config.toml
norm_eps = 1e-06
bias = "none"
lr_head = 0.00561
batch_tokens = [131072, 262144]
Each number is 128 + 24 x the weight over the matrix's rms, rounded and kept within 0 to 255. Layers, rows and columns count from 0. Numbers have three digits each.

# k: layer 5 attention key, 512x512, rms 0.057, rows 141-151, columns 256-383
# q: layer 5 attention query, 512x512, rms 0.0629, rows 142-151, columns 256-383
k141:143162097125133096118134162115125122168165137055122162157123147078096099114142109132116092113100132121108139171172109112126134134162101100196133145166111120100119128157121154114169140118074141094156116156131118127086150072147097160162104120161065129114138100120127105143134090125131111130125107114131186151108105141142151136157143115078159123127147116131136163123126104132129123111158
q142:159159124139116208124121105064103137128167149137083101104131086098170126153107123112089146154122159121110183134133189129137165165142119093104135114115117144105110123151139108108153121130129122157117122119102086159122136113103132155084115164168094099126110123158132075122113162125138114126123136125171108120118150139140151089151077124165094137091152169091108131101149158163136113142156
k142:125126151105091150133137147156113113155111154076135136139139147105141157121151136116116133141090131120115121147135146116095122130123123124176147121116118099119103135071127152130147163152134163106112140126149168134146142104111139154158119156121080156164087084156177136097132126156133160130157127086160142132164156094121130142093164122118126144127160151129158140084121124119105106138146
q143:112117125150098111112164129108125122125118142131159148137140122144129152124130117135138113093118085099127140136109105147126122123160151113141132103091141122176152107107129143123128118109123123121128130148126163099146125173121143130096143122138140156137133146127133151129156121112128137153122132142135136109117131122124112115111140103107135140134145140106115120115110123112118138137106
k143:125088115146071128124159145079138137096129107140125095128133099143105116126131171119099133133097124144148150108112140150155129120123160149096152083120133125092120127095117139129104107132137128125130124118142136150132133155124149109111131139156148146151119167137118144159138132123158122129138167140121133122131126109097158151145097136135129101105160121131108080158149149156125128102104
q144:154109150127125103139103138129146104155148141123086173128147126124140108110124105150135115115127131131134152133140140105114145139131132176134133131135146141110159111119105106147118135107129137148153165123137143141134108128146128132075103116139155144141134142115151146141155151134134116107118102121124126150105173123127110128119115117138125137143133117088152120104131140116115144134120
k144:119101120147122109120138156096142144139125114119135128131129117121104089142144140119118126103126122113129119097130142139125130137133149134117110102131157119058119117096127105111133122105138132125129146138120122131127138132139145104142102143167119144140136114094112107103128155105123130121153132120123129117112113100121133136143105137098128134111153139116093108196117154139148166098109
q145:125148129106164144148137113140139102109084133164107146123078140109121068140139126108149116156127075139132106138100117111138104104124132140143135126100109133115124108137156099159096132106134102134117148103123130171139117140122094108150113122110129141120108141054126115111122105147125181128141109132121142159126112140169148108144154107112093115127125120152134130149111146140147099129090
k145:118144151134132121160143125106133135105130115152133132135105136090181113119131130126167116126172098137119126116150178127109136169128134122114072115145162138141111106132098133146125107161144132125152148143126135121150069080124098081124145113140152132131137115090144128121113099100053138079143153120126085141145124158158081116162124157154182113161158147133143136154170101114152139148145
q146:145122099122134116119161120130140077135111147147176136135082162124119086089136183142105112153107105169189114129102095119129098124103124123143127119131129156139120099097160146123114102069108159082095112124152136133150082132139096115137138135112145124102139112090135154101110113122114136148110130138142127130132113105129125118102148122121114104148097112137105097143136091148124144171165
k146:131146121141117106138146084105134111110169148128143121122082120136110143129140132113144093167183171114154123104112126157128126086129126107166067130118120065100147164164135108097149087106133146149147109139125117121151116124131143123094091154152130105131173149145084117137125132087120103118156116132144108113161117132106154113122178129169119131147136137113141159151168143131126114163123
q147:171130139134136113150100125117123122121176114097106092111118099097140130137097124135127142132141165089150168141136163111118149156108096149090136144161114147063139126131112131121153139095131165160149108152133111116127116104128109138135087097166135123121131118163141111118119142131105114101093110110121123104123159128122112118110101098165147122136121137097133117124156092151109184094138
k147:142116108144118092090129134149135087163128141077121166137136136129111120120155126102156117121117153090096134137139169087129078128114096140173106160150089110119159111134130158092157159143124161102119157136127129127144134079127140124157113165149095137125149060142136093093138142139092162161118117083098166135123177108129076137112113118094126166156111129104116153090130116088143129129139
q148:150179145129153120140127099134118087134135128126178066145104186120103113138120146118172105077152117140136105141121109190137165123126149090155094108112121071147130110079120113128144137113125109125074102115117126107136140118089149109138132132154109111092113157128147124106121149148150081141134082128108129134141112152140122137106104149133135102130122160134127141160137144144127151080128
k148:142136140122107116156131131103113098132110134068131100153107182101150167119136120093171122134110118117124123153130161136114118154127083119165104094188110095149116115121125168131149158146102122111139160113148159124130157044085101153118104172112116125116125163130147149125134139153116095154093134103153129123111128161087144156126148151142134092132176127157166134094125092122134143166168
q149:124134124094161106144143145150139153114094127090133093075113141115151115128125132135136143133125123132111104153120114146107095138103122144099157141128130081145117115122133128150159118110118143108136134145142138093108133110129112133154111107138120111117122148097131121128136147130136126145100126165085130112149102127142153142134132126134133123117137125160150133119123122128133151118118
k149:111113138148147141102129102155103132137110136153139182151157148111159181125121105158152135137132152108108123133130138118119120129104089122145140148146137134144118109161130126134143107119088121121150166140138133120119122113135077139127146120109139128111130116131103149138145124149111128132086095145134097142122143150135124127110149152128138108147104119117161153107125081098133139131139
q150:067116137157120120089092161123111134119137145070148124085133126130128138175141122103179076124151113146138131121107120139094164108087115102116149112143137109153137163137115155109163134128122147136165125117120148079170148095132144147137143091159139111116145157160114153122103141096117108122120157134099160116129090180123153162144131131132140111125150127142125137167109126152127128100128
k150:114132139145123100088132156138150129149137093138123147156142128105120149112121103115199137138097139133162155155119101120137118130129093133123182138108129127142149107125119127113126093137104141119153133070174137146106120118111105145065123122100125122114120162130083159119122096166136149144108134122117145135145126159109143123140117115143136088151062119150156114054163105140126146146152
q151:095147122129121166104118125108129156121135127107145090131143160154126121132083122120125138144140123134150114126114122134148114129098159108111096117106092094133140122089119172149144129098133140093098105142145164098107092118125142127149126126135101122119137153116133132121112144083146151172125160176138116111128090086141144125120119144122110087145144136127145098115131123130142134132147
k151:149170098098127153117118098164144090169154195093133138140125142135146102114125110092158107098082130137172125100128111123149141090149097128137169149124105090152112153156106130171170124148114143133147144126125138105115168133162134124105100091123134110134137125161089163137134116144118098133140063125150156133092099137107144112132155125130151116107126127131153114114124097133151122124134